Part of a small language model's weights.
Size: 21 layers, width 384, MLP 1536 squared ReLU, vocabulary 29078, 93.2M parameters.
Architecture: rotary positions, normalized queries and keys, paired heads, exclusive self-attention, value embeddings.
Training: a variant of Muon for these matrices, 626M tokens.
Each number is 500 + 25 x the weight over its row's rms, rounded and kept within 0 to 999. Layers, rows and columns count from 0. Numbers have three digits each. The size before them is the row's rms in percent of the matrix's.

# up: layer 16 MLP up, 1536x384, rms 0.168, rows 1448-1516, columns 96-191
# down: layer 16 MLP down (transposed), 1536x384, rms 0.0285, rows 1448-1516, columns 96-191
up1448 099:492493509460484474489520493483527526514510533478529454463490492481504488540495515491489542539511529486485509505468461505524483531523524499487511477490457487487468491500461508471489523534470501494498475567485473478550480549480480531479510554471454494505477530497488531519495511482479480522
down1448 103:499466498489492491503531475465504496467467476496528507475532514505522484490526477514525476521462490500528524505502544491503494440529463518500504503540485502544548497489512476435487496461496479504531490516456467518462455479496520469496512489469447507505446487495480485465500504495516551523
up1449 104:473517516483427531512501508475499528498505523465545450507522469493426467517503472489481495500536517542505479477458484475524559461498511477474517517444484511513477524493471494486484523481490459472516527537457495500487471509501508468467532503495471465483479503495511535473483502494480493486
down1449 098:477483489469453513503526511492490490539489478496508467482490503514501468462469477485503469467534502525514522509525457501531469519522508480507468524528502530534531524484491451477508486490492542519453522477490477500471497421445486493486538529511517478504517470511511500500496496497516491512
up1450 096:504547524499458476480506495530479511485498486538546504535469512466465482485482491485476474512494521521514486468550496528519483518449468505482517569499498485433517494517469524481485499475503500499461502499564507539491476535507524492499470512522476495539447519488479511482518502536491512555
down1450 097:510495499535533474510557495526500513497480533443471497519529517483481517532439487494480495573502510485499470520520443497542448483490505480490485525505521486504508536481471477494504531483559485526514497515524475492513509498521463522522463494506504504543499508554478505474477514471477474506
up1451 102:470521506520500525534455457483552520513493490461482483484496522501522473454507455490490486473463520492501503482469477508491504530486496464467503461434511495536503508503517516495485548504531503546510472535509518512506507503482526532523530457473465486455443478524487540506521522561464527497
down1451 098:538501487558490522492488453474458492499540491508511514476515540510516518497468540499467511503504510474521476463474527500553524487505506473511511534509502503497501510519537517506536563486501514493531519466450509512474510487546534497506454466475506478504460480519493499535507511486513485518
up1452 105:539529501433508487499510492503469539437544520519471481521480495485534483502491486531535483519479492511480488495483485490494464518506532481478497463519503492480517454503497506507544516516529498523528489494532495491500528477503517483506524490490505503456446501517532509540535543498491496484
down1452 101:524492509502556510475528475518476480478513495518495496477489499517509444501517463540515520502528485467526517462537484501494490517547510510526539515468496534513531491540526544507484549509504520470508476513517535494512492502542444507533506511526508510476504469526443500502503483535502440486
up1453 092:470478485539493486495464525475513510509505482507499496528492561492496497472499477497506481516490448535499521473508490468463498499499499535506460498451496497550510525525496517513458529517448472468515503509505494471495533481509522503500544436458500466531531497479488561503512523528486490472
down1453 099:513500480463558519476523483490488479496509485462481564465522497531530489513499514485525511480519500498518527485514457541517457542465538484477524451508462498492498492479521526465513499443513502503506510507529522480488471494494477516477528505490493484448500500483506479508460497538488466472
up1454 098:539497463485487470507465480523501489471538530526514521554501512492533527506523453497541459521517465502493497512519494512479482471510549521500493432508471488505472512501496514444526536485536513481477505491458529547458559479495481460518526498515550476505502490479504495492519461470464548507
down1454 098:479526486496462499512520551481536509498506482496508524520501497520462494481516470498517461503509491520506489469481485514516526482437469483491499467511508529525518502502496525494531472522462492516512535479459485510514480504461521499466477493531506506497497525522470509489561479457510531507
up1455 110:545456489517489511469533473540442548434519466497464494462498484521497486530499432507490501467523461516489505519527456489501482544508496540508517484491490481486478461510521503504494475522496528506562560517504453494496485490458507479477501498528506506498485537495504462464574522492475440515
down1455 101:466491447537476486498521502466504518531495536552496468465515535514530482473463526499452519457527517499477533506524523465497510485517514500497487543514505485516554483477533510542541476472489480514535482506470473530532519477475505509476478556532495504506524498476488442504504472500478488488
up1456 090:460530541493500483487481520522545512480469493531481510508513512523514495494525520465534490470491447505495504479498553544482491532530502527482520486497499482515487469506469545498503501510502508484480512512537492523497482473466548543451482512519483529531465536509497449493492520487485510480
down1456 097:495462511515483510537482472503460536480482515484460510465471476435479510512476444515504488490492515443522483493510469474536542488488471444513519497505476484513510532540528535477508499492467470532471507448468467525495487497473484451499481515491434443462515506480488535512514478538523500490
up1457 100:526497499534547493499514558492486465495511504505519497494515505514503513520523463475533518513499528492496552487537510473509458475541496514464478494519483521502523481509511492461499500501519528500500485496490501516516541479502468470442494456503494520463532505567513489488500560489497492491
down1457 097:502503466520529525488504461478490506489521502474472521528467484488509506475547505482535503524487454488528502472527435522511510486479486518502489522511517505474514501471447492472459498517555479485514495493524495471481507492469487484479539498483498488510473503463509502561470509516462487529
up1458 082:493566486508523487508505513461552531499505499524496452543508511534498456502504513488488504453478496541514532465539483509486468516492471482488474487518518502489553490474521455526458483464476506490491496498525497509522511499505545493461530478546530532495515511500533499520520500458530515477
down1458 103:528471505479507514475521512539519559529466499470532507510461469490495500505526505461562481492526493557498513498504510475502519542475529517504525500467467491509493510531476477503560468483510526498520524519467506451480524516518510465519484534517522487518484481547492452512485471483485457520
up1459 097:470527559524507518508529511486498492502496462482435482461505470507514478492535512504489481505503516499483482509513457502515515529515532477489507478501519471533544521498518541479476459506494481527502506554557524496468505501496545489528510501467491461467468447472509488480503519516546497519
down1459 102:455526499535490514513483487485500484518481495527575458464503510484520446478497448510491491471525493455505504486489479495498511511526507522503493520525546500505480467530514526495505489470524476544523501531468481493519525493497555563445506496477506470514493501495506525564523529473504495498
up1460 102:524504477505477482506525504485453447506469487511446530499486466536486487495508466503516487504518497499502520523519487451497546487476518514440502528528497502501503496501468513513489489513490466488515471511504525483497477499533453507489505507475506509529502526479528508508488501482540454491
down1460 105:451503516505531506463472509538483519454534493526489469495477523482486522516512473497461486530527481511501466461490501489503536526490526494466490526492516491506495528492465507516516525512483461504514472522513509474497491499488492520508472492506524543517552512459514496487492505533526485480
up1461 109:547503516511522494473519488501470476475540528511542511479502518479516495526467504504506497521482525464467533503512500479500509500484478476490517524533497482478475477489477460463509487450530512523523491500518474503493519509483521468524500482573525516479497505515489497507505533506469504537
down1461 101:478476476537518499508528505520542477498506511499481480484530502540496520470496464538494527490495478523500484484524490495491500467550494490552527475468535469483540477499510502481517472510523472486460497496493547537575491550490524491509496485460516485495460523515467488497500498525486499498
up1462 099:487495482489487499487478514512470533457498497522524517509432478501489498540517509517506529540493452510529485462512503460530456509523497485417499526486448488501503523549498485484502497549469493484522465476474495525476442564495531510510515512518486488530548508533520491516495481556494489508
down1462 099:491543556517452507510547512520471478494511512518504542508529484468512474523503462523475500515480523527476467511499524468506471502468492519509512471525501509520493516496508519504510457491537501519526490498502468536503504533467518519545503491523490534487491507517476484509484487536508508520
up1463 102:534518525484483458545514516486528471494555472499521507543503490512523475514478490510503488516516505511499464529491491508532493468512490461558514513465491458482505474507463517507511509507516532503484452492531499515499518499520480516494545520468482475499502533473495547540523527458494482506
down1463 103:492447482492535480521506474486499466465485502485511530533506478459528511534505454528452497440506498551483517497511474502488497486517518518512523492510485486452500531479499492515530518522477513501501505475479538496522500496463518485485490516519495506507534469466524502510481506491463529534
up1464 100:483519555491542548524473491463474457512507480545497503471518531522507509506493506585519499492464522457459477509522509540534540479504459520497475505514505521496501526479512485482497542486515532515468483492489490461495496502494509512525498447515498490520489485515512504516548504499529508503
down1464 105:484488525553537518526523489557502502501535539496519517478512517496474515499522460493522514475543510465484488461518486470532490513525523512497522531538475501488513509538515509512462484479485483521490544516496475493487517469519527470519519470502516501503514487534499523518511516537483496466
up1465 104:487512523530512469537486481452531427474517563510483529540482493510447534505515483484484528490485500501518524546469500496511512506504520482540497501495505462525505476528534483484549517527489484529486545500522541510513497567482539482499517494513506512492501491469478537493547526496451493516
down1465 100:506451508499473488533491511490512504444463479468482521490511477496513532460532525502516526514525468513503494513531452476512476475498528527500520505488497503532484451524473474500502519504489507514529516487492512500488501502480507525501484502514532510505545522491478504488511506514489499519
up1466 093:496526500503504478517500472510461505474497505541562524510490515502516509503539481473452542478511527509499480476524482474529480524496496487502482487516472543492495501493462457526521482559538496497452428466452516504471541477472530520521497513471524524482536516489482529520472472511508508510
down1466 099:536488496496501469523518465542547508505529515509472508486516455526504475505495471526507527534554497454482459491484528449494513468494474490528497505462493503504467460522523517523518507507506480484510492509515516531487475483500517529520527508426514507506478456472495476516447466490490472494
up1467 107:497506475495463518525494466508499517501492503516515464488485466500480499489536490480506517496515473548504489494510448536518520507499499511488477497492470494556520490524498510455561492535456508469503520520470484521543472522485534509530485509561549496468500496457476543511533487489514528498
down1467 098:504461521518490517512504480484502460512471496531481508506551526523519566497481550474515465548496514434509481463463482454508534453484500509471506496510518522480493494488489496496497504456528527532527517539496489483516516513468473522499492474486518512530515502479519495496423493536529499505
up1468 107:512452485468433543535515521504444495463531452513478513461491506488482525491520507465528495505490513485518497489505437461519527483520484548525502477515479518461471485489513473476486481481512479523523501499462468458434482503533559492502475513487501517487498483514525497539530530472507543507
down1468 102:492487526519455523519511525476487495501487532486511490516519522497502512515546469485475552517538519458491507483511465506505459532501496500486523514444521486483522431486501509471492512489485525503503488529506483492527530457517517486528469514500554493518462491500499468477533518518436493518
up1469 092:502513481547493496515509473514498551499495476522486417487501501506475500571519519479491488499507526475503483492462527456497493472476474498483467520502517516562465487469499525553468478525487496489449514489525483507467520503509479461499496472475536509481473480502550479474509469493522494522
down1469 097:530506476479440478548526489455505482477521494547554527510431492498478482484523510489541525468512504453477491521484511514506502517463533526521534450513492515509528494544519472535543527507487522468546483528546512527489487517516494507511474508510473518437458498542508515551499493488464475502
up1470 107:477509504487514470491542471490473520516520462501506523525496498482476507503502468462483495508498499518488488510493503543517488482475479508508533470525502500438536528518507518493509463493493523528518501519491510471482491545500481505488506486482468468513500508529481500522547460496510512470
down1470 102:458511501494491511529516513516469518510492499518511526513480539478487494478508480472441481470504491495507488478485515509502484464551510502508512523544524518480490514530527516496495511513479470500534475459501522497479499537490468488485483488534497468517503479521488504465484474467512494516
up1471 095:531530498536498483464482469484504510540470477506537508451489483508523497526515482466503523512490525488523519517508491470473509514484521455494472548512531520503447469509465510488488508516500536523501536526461520504533489494496490477495565434549443447516499494503502523467465452504505516481
down1471 100:480536487491504476456513522463504473552489522479458469519538493525504515464480479450524500476508490486524488504497518483521474470532491548501479507459508487436449493501532536507469476486493483489509488499506505536488479498509514530492495514500547467498495496500496518507463473478563517509
up1472 094:456481528463515478523473503506456520529457512488515532481479501522510481435465480495467490495509532512500488501508502485551519520479488471472486486505523511523486492521533501559490499501499559515477501491529491488535491508517529521459473523475511531512490488503503483518583470483498522499
down1472 098:504502469492523561511466513522490474495474467511495482513455494499529523522523531514496507460534539486466512524493466509488551485516498504515470500500504525516484528524482516528477475503464500468532447533531546479542464480498482485495517497504511521523527497533438486497478484473491524524
up1473 089:517498489496521496515546510499515492478542512489457456515496505504516523510454508500486501487531477498493515536461482498564521459488509503500509512520475527517495429472527559550531500519497488521528515523495497490447501521435520494534533515513495475481520531535529492530466461475459470513
down1473 097:467426482519520488510509498477445512489491474506517511481515480493494492513537487523487530507486489515515454455512503483468467486512477492499507495510532488485489521523458449448492520509478536485511443548539487509523541467544471509475471491495510533481496486509496515504541547523486543532
up1474 104:526510505532540475465475471535500492490492523496504511492534520501502507511515496492530509491514501544507479489504434452469517516473525479491448527508502512504534481545498493503531496456542497519527507496502498482509536483544482461492509479487472496515517485451488520482494495511478537506
down1474 102:521520512490522513505474468483536483507515454492531493501511580446502520496535518514493537502512458496466437503478503458483458487520517475491505471515509512508505516505516529502504503462498522494507488521484475509517491568482486495474475481487575487507509513480506545539519493484465443507
up1475 099:477510485475489527523478497524460501476520518494512486501489457496458515483513496519495508515513483499480487470515495466486489465506520470501492490465525487502449490529475507518485478526522511488525530495483473536508517502495562501537457494493522557506501458536498481541474537501464490536
down1475 099:584463502482491464449512516481496512519475513519505528573517495460512529506534527545495492466506470465509522518521482529487489544492519491497498500539511495489528531518507495498536468489487516511483488495531479509462501546540505475485534537518532519499477507493486505542496476515495483509
up1476 097:492499509487494514505483463461471509485558469560490505511472536524486413515492503517497434473484492488493477490497500536517500479543503502479453493501472477507556485489490527513497493521523490512505487495488464481445473506507516549537522519489451498527497504518535483522538468489463470513
down1476 098:498566527474527505489507502493564511509477534510499488560458526491520484446481483532497497484499508543504485473533498522495534525496518539499505482514494539485473476468506526486512480495503484438495454549501483491503473486490545502480494499461487530488484515482504506496518497524521498495
up1477 095:483518483480488493484468494503475469537498493506498458493473528515530479540496512477484467505518490525482478495478487483530459479514491479545472491512482524564507492490487511500478489533466474496519507491498498515498492492468517526491502519465495520511510514498513501514505487488492498509
down1477 098:521483508507493509456457498502460495521484555512468510474535470517490473495516472488468523518479503487506499500508491533484484494500496478448582493537524521503500506506513501458495511506494503483536475532541484490519527472492484540499485478510465488505520481513486516505511528478502513514
up1478 111:501483542497481545554502477529479478528479501513502460489538504474508465500506505500499511577552462485484459497465484509485466493503520554523508510542538499512569481504475493530469484514505477498480465479459516497504517495525474477527495487521504510475518520519510535533523510444467498460
down1478 104:516460481526492499542484504547553515488475479504542498513501511501514482462470528489499504534517526475524486453535476482547481480493520453489468496476504490501474497511506497479506464531472495518486529530452501517501479509497500520499506478496473500498527496516476503480433487497551517508
up1479 094:523544493477485511466535477486510472514549485510503532488483503493494475509508527480484528541475524512459493488488543486511469489478517457528512486483533501499487511490527518540485484524488526488486523483481504499552526569463475499490497485523470518493437516495497540478559518469511528504
down1479 099:483498490502499466500471500520507472485538505477502476445472498502480516473491483490516520495495481500503499509481532519499482492534536478495491499505527494485494472466487509541489540559516471539521491436500472559487489511480521492483471522533476543475470481508451441494473479486492539493
up1480 105:469492504545514558529494516506468463469526503524585464489501485482488485498541507502514528485532490488500517495487463510483491525484441548508528483451522500470476460529515506522488490491541546509525503499513534519444511492503522558470482499468501527457530493500536555495516511507520473541
down1480 103:484437514534531544498491526526479506500491468500479481471489487515500481480468493521476567539532504517521493508497525460469481495551467512525497504541447525487541496476509508486561473540532460506461489497513564501513477516508449483508516525490464500513541519506491544509489493489503506503
up1481 113:512487506495513502504525516521500495502482524501507515486516528517481495501560541516470449512533531493512517545462507488496544502470489510517507498496545495482501476481491475477489513491541519505505527489494495515426502494497530520489513500469446515504517560517504506496487494505503519502
down1481 111:500450479553495477520520506500462499498532500494549482480509557515457495538512518499478573496509537502532524479496526529533564495503495469495525476465484506436511513437481513513506487491485527524528497531513510532481461495499492519496469516514526550510504496510514538503480512489453492521
up1482 097:493496451575492461469496486495526499513513523454470536468478577505480488486496506477521525500478498504487487492505492531515515532496516535535490467477535492480502528582469532534496507477501489498508490514481496484502513500484505509523516462499470480508496474482521489492538482525509495509
down1482 096:515506535467498524471562505464521453445436532496489534483481456507493482484528535499483480460524518504500481539503446519493486491520505511520510493489511490500529495480473505496512526505543477486509448519495517471465522534477466482510501519535480502484512489512468490485508509502495514507
up1483 119:478465479504533538527493440459536509491552497494546520516487498520492487495459485474485539469502529510463494511513502499504508508509506569505509525527535542494478467496515500530473449526504535544455514498485519494503527564492492542483468516495459541495538513507509503498510561497430503472
down1483 106:509531495479485490521507499469523468517518486481514530499505497489499486493509480455481502481520502496504494498536487529493511503507540517511503551502450528484477558479466549496458552515446498478540492467478471513520546523488518486502506530480503526508538464502488489561485516477460497523
up1484 105:565462510475516496473481467544548489496485507492502465495496494463446512506476532526478480521524458516498468495495526501476498525513514499509491533515508475525487488505493533492491472501505526519482515504522491511529536476560466426554498482513487508498485483498468508499457530505514469458
down1484 099:490526521432492488471516514561485516482471520482486476543460515485491476490483507493499532523508531445481530490517484510498522508500480503505534509500504522483494462533521510507484500486519493547507514471509516523456538504491512508503487504495545492504484493499498458527498524550469482521
up1485 094:518529528545483478489480498521506537500490484519486464463537511471450460502521516562486534497477494501462528492512526501492498506554477522526532470511480491457510515516501499506522494557513509528499509507534500519449491520484541441523516471504461490436515552498508486474508482490531556521
down1485 097:490504488424481500515536519492493438459509518467483529476453502515521537508476503511539504500491491503511481486505503494502492449452488492479436523466517547506467485539520506526444493490465496489482489494482484459524489478531507511534484491495513545552488510514513500508497479539466463505
up1486 114:488454534492498499480542500500467516486505488559468512510464471539479533512484496521456456447497459513504495499505477475538518499555506505516500446458516529493468472490462495443508508499469506510518477522515521473497566473505510462478510502473513461487518528497514510507501520516527497498
down1486 102:489491454491559548534466512524510511502499522507455533536488564506497497523504460500470517523523483489486486522511472453487474482510462555500514466502492518523486505500543514482520488534515502487517506485489499495472514511466501499465524507485525512490506501516473463527440531542527442499
up1487 104:532501476526512494484510451538489505531461544525521465432513522474508540481507489495481487511502496511530471516487507493507482488512486487490480507498508477498522475469504518482490508478521522470524499518492492519507507524519511523527505497479478440515468438540501538542496506504517507514
down1487 099:510517517478467467457493493466544496493505535489464537479523552472480474488468478504492512508506493499466530504502529495484487490523490503506491534484482475485492490531525513494493498513545519504501544491519537529496417480480509507509492507517505518510484450559529480490480498480559498506
up1488 106:468484522475446502515491505484487462502503463476542519554435540504481517499463439551481455506507497497470500512549510537508471535510512513533532510501469493487506527522523481488491557452508466486555513489464470526463516516526543492484465456507532481516540499529516493515495532474505454456
down1488 107:502476515507466526556492529494506467488494480511523479529469540530525511526490495487478499497472507494495480499505510491488498517476478485492535516483485496538500532521528480483470565479538490495523507526488499488451521545475534534518512490529516515460548490501473516469470480511468485520
up1489 098:495505496495482476523490477520445453520515515503523518498493453499508478495499485516561521445499504497526481490476464550511480492467510463458484479510557460499505521540476543505489491510508470494516534499524519511518492530486483485512493507491517493513479524492524494487534503528485530492
down1489 101:475496534461466516490530496543511520518494515532495479484444491467508513473468570532484496513494531478500523502504477490460468514458478479500489532531487484522537501531458459520485494474531466509516560471529499515508542477517482479505488490519483479491491520478502502503487572515481482467
up1490 097:503477527485507499472500529488543513509501501493489560468468517488480495553506490495510514531484513482484483492509490501505507485487553453526492500465516460467525516509528496485507508506504465510521464549470549539475484464520489518542478503494452515521506519484503478519513500458519559490
down1490 101:496498503483502475497543481527509483507519501488503469510498488494462523533500483484527489465520482526507487492499504505491487497528536502449476498486479449501492495509504522496484492494532525489498504448491481550561522485553531518517551504513516496533495500479477544484493502513502520471
up1491 107:553503493473474483483532497470501495495487488518497480464528512498534496468501501498494508484497490459505525516504472453538529492479514551526491512488476523506481501503539501461467475460493491512483470498477478491484509486496455458544508543523503552458476463491504495496501496489489514546
down1491 096:526540511530421491533510476505510505510503536485459496470521495493519536489517499506473529445495500485499466477445497524468498502495514471492497471484465521451530485496475520484502499540508502504482477478463524483521510485473474482498504484475503498471452471524467543519499499476509456531
up1492 108:479519524491474561507463477482473507470535471489496483486516498482498476529502465491492522502480485542506520523510505468516496484543508480500492490474504492504511508478440505535497532541523482464494504514525498520481494522524469485516472471506481448477515481495490559508481559506527539471
down1492 108:482480518535475515483510530504442491482521496524482477467523506471508441549469527465486472547533502497534494488480520483539514509573509532483506467441493509488486492528484506470541471483492486474553475469495514481481513481508470487450519538485497515536505479504503517440513476482514513477
up1493 093:479499514492516502526488524523552494510505503540501489491511475469534522485473465497456530511514499513500475473491494473513475492508502513526526499422512507534537455544483519542545493486510493506503448459554503474471516526529534530473499481462487485492491538512478517506518507517485481513
down1493 095:543498451495486508511449515512522466522487512500483490498484501507491518468457541544453508484496536523507483458495514524502549490495527525489492455535505462483543523503505493483547543482560502574489482464441499485509456484484499537479513505517511467497555457499499482493513558482499517485
up1494 097:509507534499496533481507470496492497516498541496477491511470500509458483477505499517512529461442500496523532530502513515519508493500491491505509537495487561510488491502526520528470448484544488504529503477512498512484482503483482490490548518472496482518485499544521515507564499528513524516
down1494 100:473465497507496521497502492499496511501537464500490544499512481522524526487501480518479532495511491531492476534553485520523477496528471524468471516479518469478490454555506502504478507502533499478505477480491520495520513499520518465500508508495549508490538502525466520493492460500523470450
up1495 100:502467496514553480485519463449454484496503496541513470488444493446490512507479486519469522474517500510464492536514494499531479436510506510502506518496453522513538464487480522506505505465491565425511506486517519510498539539463507471503497493425498485504492494513515489532480507492489499516
down1495 102:493506472470461446514566524477515525528473514476481503441458517509483492486524502476535488484532489481542461464515522487497535532497481536492510503487501520483447507467492518530525499503502492494524493513498453542556542495498515518531510492501539497496488500503540476521487494470520474485
up1496 094:474495470494504524489505516536498542500498506503514478518502495538487478504478480494509533496453493558467498537551490467500454482479499478517505466495486506511496487456465510510522481473488491439499462505548482453513511506478487513500503481509585488518465559494491508449463513494537508439
down1496 098:489541524504510514502435513491511489476500473499519472490466526518464534520559516523523514516535498539464527475530514512493489457498507515461474483467514465574515491523501480525479513492469464529529500503505533517526496506500508500460480478507543484517524522516494474444504500511497520551
up1497 107:499495486522494519524512525514480479535479499525509514502548436521491498518511516494491510501504502560458557490503487477512506476510455556507472451491445492494490517486480516520489463537476461473472488504493520506508505513473514495487527517527485558490494463520530492518463487536480507485
down1497 104:533483496484477458452510460482543568505510481476449508481493523452481475468517524500547499512479479506523498494490449492483489498493504463501437491534495481506481464514488490498505506477520518536466475522542493540527489518538534483527475499489527435481508516476534536516504526456514503518
up1498 097:515488487541495536460519477496491507459453508547546513466458500496474499516465485535499508515464481511490485490510522521499483538477499511526487483461509490585480507500519497506494476511483525481503526517532532518489514457536463471519475489532524459522446493488514485494537532520508513449
down1498 094:536481500490475503508517493503468527515511473478484500502534480529529528505539476504526472479502527487488478514499495498508470484475497564479514445510473491503524465481486494546522516448466495494483495512488542487498489504524512484519511510512528512491450512477520505502476511533496505503
up1499 098:508491483489507522496460513479507458508491500495529464462511504448506473524496509451522485536506453453474510491480477519514486510514496527528466464530505480546501475510563481509489534580454526452504482476460496478519512558508519512489470441500505500491483505494498516488508478501507496465
down1499 102:492508492523521489488462524530484481484506495482491535493517495533539468512489508463459507472522505424519529532493507510491491461485534476512507494494501474496481482551483508469478496512508497449502457492478510506487455511511484508524496503495498514534505498476511518538500529512509488532
up1500 105:479536474472483481502528505481495475482478495464504520463522531485481508495459465495491490523498494445472537547501507507494476503492480483509507504509520486477430483501505489525501500514511537548430544430510509503452506490500483519517477497484501521520464549503500483518529544497492499507
down1500 102:528533467504517497511473475465454453484538503472509542523524497475506505473519507490552512498502551483481479528502492534479509486502499510528494482503495517522460484497531455504470501506501491551482544469445506563498525505512482526522464502461484452446467486474470560453475507511524500472
up1501 106:564488514524461538499535518525467487486507501552491512496532461482464466502511451538505496487531470496565500478494525476499506544512511503494447476543517477485468524465490518492537530504531520514453507495494496455453464513496496490492525459508524528477537517536468448481484511483506507545
down1501 104:542486507515533502531495467476447520517500552489489458503533502469484537529505506502465499475512508486464515504492526474498496528485498503487451489507506453487474454524490516466490493517495490500487543513550494490469529489528504464490514470481472506508479494503530512490560496510432513466
up1502 097:488493498490480568505502516499519469492491497516553494516504467461478466488518496500491454457514498523531504477505491508500523527490500490478515506480514513487463499488493524521538527519473508458506507522453447508488505472526528499482488488513484482499486473480505515535577536497506538470
down1502 101:492530479505528530497508528448495501482503514508470484480529462475504507505491512533549519503508522519520508509502495481484499452493459506505460517484491481513500509450450504523512490524535500484496498530499469510509474536506517518503523545502453482501483471512480444500483517524515494495
up1503 099:543498500515532506505506506502532531498479501505573498538546483523490510484495512458506450506498535518477539529472543492491535474477523533482550483499485481486504475496513474531484516474492548523525504501558488532516499503507510484512473517505485520474523470504459483518499482472476481500
down1503 102:497517475483558506519503558513476454460539464499507504486474510515510536524520499471461482517522461481487524501490500467558467476538546497498473495532510494542486510512518489496526480507483536474516513481499545506548523540529510557496481532528467469501555515459510460497468509529547537487
up1504 095:517511519471503531483541488481487494478486449479550538522465485510528461507518522527485558505446485482498504484515486505508518505475463508522491478487492502539537461512541508518476473476508517539499533503477488478501466506517490486469516501483542520506483526475520487483489508485487533523
down1504 098:503522508497476467484489473501495545530475473484455461510527525541491489473479522493519513509494467511450434520509479493516516500475525478533487473495515487530501548534515537508555512512521494467499522480549478497483518466488536522504516501457456465460531534510474525503484506503543537473
up1505 107:471503508517460518505480503525534502530490503505449494512512525450450474475471467519527494468462463486431481458511500473518498468482493514508503517506522518502520524485507517438465496497485495488522553503499497529501511534514506523446595515521473520469481499487512515563500533487496510454
down1505 103:498511479472467472445513498516520478497488531537513453522527552511515484519490517483475508495483489479469496498482505470449514516478498494545501530493524500508469511523489517523490455511509448486513496534487547543490534499506466493472538499507491497504501514518505496485485522490492486507
up1506 109:483466496463488521482469466512518484454490470497485501528473507511525484483440484522499506504481547509486550490494481498499523468491495508527480472481474472486529476475517494488463482533488522517488547496503494498507497463504471462480491457514473494433510469514541476480439501518498547465
down1506 106:492525547519462468490519495503470489501506497517484459465491495518529509524528529495496517482449511494524490518512490480535497512499545463471507503508513472519491445519483521504492490508473470440543475494497504511484490460508473399444537487477495507525515538553462484500505478469519523521
up1507 100:480477518501477490508526459440473522501525506506499531490511492492543519446500467514495529456524502482458503484492487540491486502522539540506498481512490496515478504520572534500492540539503484505519475511489494476447469464502483508533487470499526493484483452488509537522456501510518504503
down1507 102:489539484470500495490492510517484493465485498467470530467503489480514504483486479487486492499491486493500494489466539544485477513502561514503555470546537507463482441495512528493482488499454479517513549514490525515496558487489557532539534522481471452490540514492512503456491527514510531467
up1508 104:465531518531502477509490509471504488481494540494493489471475477477514484551549540465483512498520494477494511482440477424498477474467476520506502456528513498480514476513491515503489505502521489500528524503480511514515496506500536582494528552490515533485516488526511496472524483496498525561
down1508 103:526530495493481583533476517495473502509443514500470495522510487522517485553511482474529447446495524543473492521498487525490528498518488511512507496503490453534520510475500546482465494494472479470556530540528521505485504512463474534547521490498527515501471482546495492512504501504460505500
up1509 093:501508562506528463488509501537465516545508488484493509499501469484487491504497495547520541490498452503507502509483483484551483533491529525478515513522498514520540483518532476481497502477521498508486507525506531552505475541462546516493537513509461536535497540485514465499502505514517498523
down1509 099:504512481500496583530470554510454496471501498469529518468498489550497513511489496520498522542473479506498547488462494483507488533496454514558514520479478477518563547560559505504551475533483527513511506512519536509496458499473490516483507520508521514476492482516494540511513516540493505486
up1510 094:471554464508462503476543512460473487554506492516527471488518498465450459554529493526512504498489485485510472505531487505505536488505525466460495472471500482469508485545516516549498504519512562497446537466474483513554503488476491463516519462531492504512501483510504495513507512435526487464
down1510 096:500502458516532534504492520496457453450467522516505543486478482514475488503514519525500527486498494482537485542495493518496536456516481478488482524503502536488496520478544509518535485502516555479552478475512540476501490490478505552482502500492491529507531499493515480531522485493515511512
up1511 100:545494506451475521505469498515482486459526496491508486533462490506474451488494533502501506502486486448547500477492444525500476472507506429534487476449493520531462519495478493509509518563517506481497467507483490534524436489502539497521488523534545487493475515501516512519477502517475477471
down1511 100:493565506518474428495517420514430462476464500550492488506511530513497516512504503456493471487501538502460531460504511498518451498463490538494494502477491513514486482499460515522481528471478470451507455490442490503508484544500489488506547487480471553489512473523557481470521490490457500488
up1512 097:481480459499527459481484519489488530503514457485502413544481491459473488477533460480488511459484536491471497477552487534500522572511518499477476495483498552533485525494517535479481465530493508461501526512527481543491501505495473505461474484506540535536476494511476476464496502505520502471
down1512 095:502524470476509477511528483491494452510525507486523529487547507454546485503494516461493525466443537476504500507490511516521525462487528459505464504473502504494534506516469499454492488462497532463496510461485535537543520461478525517503482549497492495486503490532498497496527503502502511496
up1513 107:487494521478514556499468494528513447502507527462481483530526526508511462511495472553518504489502510502523513482504495483501488545498516466544470539518504487475466473501468522526465441516527495548519465508482471501483507523462504481509497490486515475516475497540530490532505492544509519459
down1513 102:483483474484506506507493487486455509458511502478519534488527546512504494508478505540488487494519539492530470466454463527439503539533479426505533505506469488491518488496515499544494500492508470512477474476507497486472503483466482496526507522469520490530499510490500492489512477485503518476
up1514 100:502526550475492498536507467514526511520476567489480501501504509478494508477475528502509524490511483448495518482498489513514497501484461510495520542543506467472509487481509527528515471490493529494499472492514535466477467549497527483464539482511480507486492546506505486480501527513526507485
down1514 103:504484496510512516495550517529499524492529481490500541573519509502492531528549511484473476513535508464521516512504468503492508494479559514452528513483477474525510513508464524503554531518483499518502473494494522531549503499523511504518513501479496496508520531503475513523506462456457451486
up1515 097:475534516486477521563496478510528520439483535523489507483468458506499522541463491498498487464483483510500475509536481543522495509500514521473499504485508455499476526440486477526470507529491496493497496485483516559474493511505524509520512510505469478552492510480499509514484539501511521492
down1515 098:483503474491508439538518508490515436470487504463494531506508443495477504531493510455525542474547531496504498499506482575474539512470501519502531479467470519506512513498501527527541548473489493500523485508479464506494531521493493525482517532512520488476524480511474533549520479484543514518
up1516 088:517469443472498500479475517530511466498487503557540515489491491510502453496507462526520480524453487496473452532504486480515495502487503445463546524503465496471487503509512495470508518465534523525484472520509488487504512515477526494463553467526516505468528471460517433493507538498509466509
down1516 094:494542501492512512487486533520504542486520512517480523518502506492501495509492534478525511484492520552477531498498515491487502525524528500509481488517479497506473496522522494534523517453502524485494523509458483524453479507498563503505516503484524531464496529483496511509501478489545480511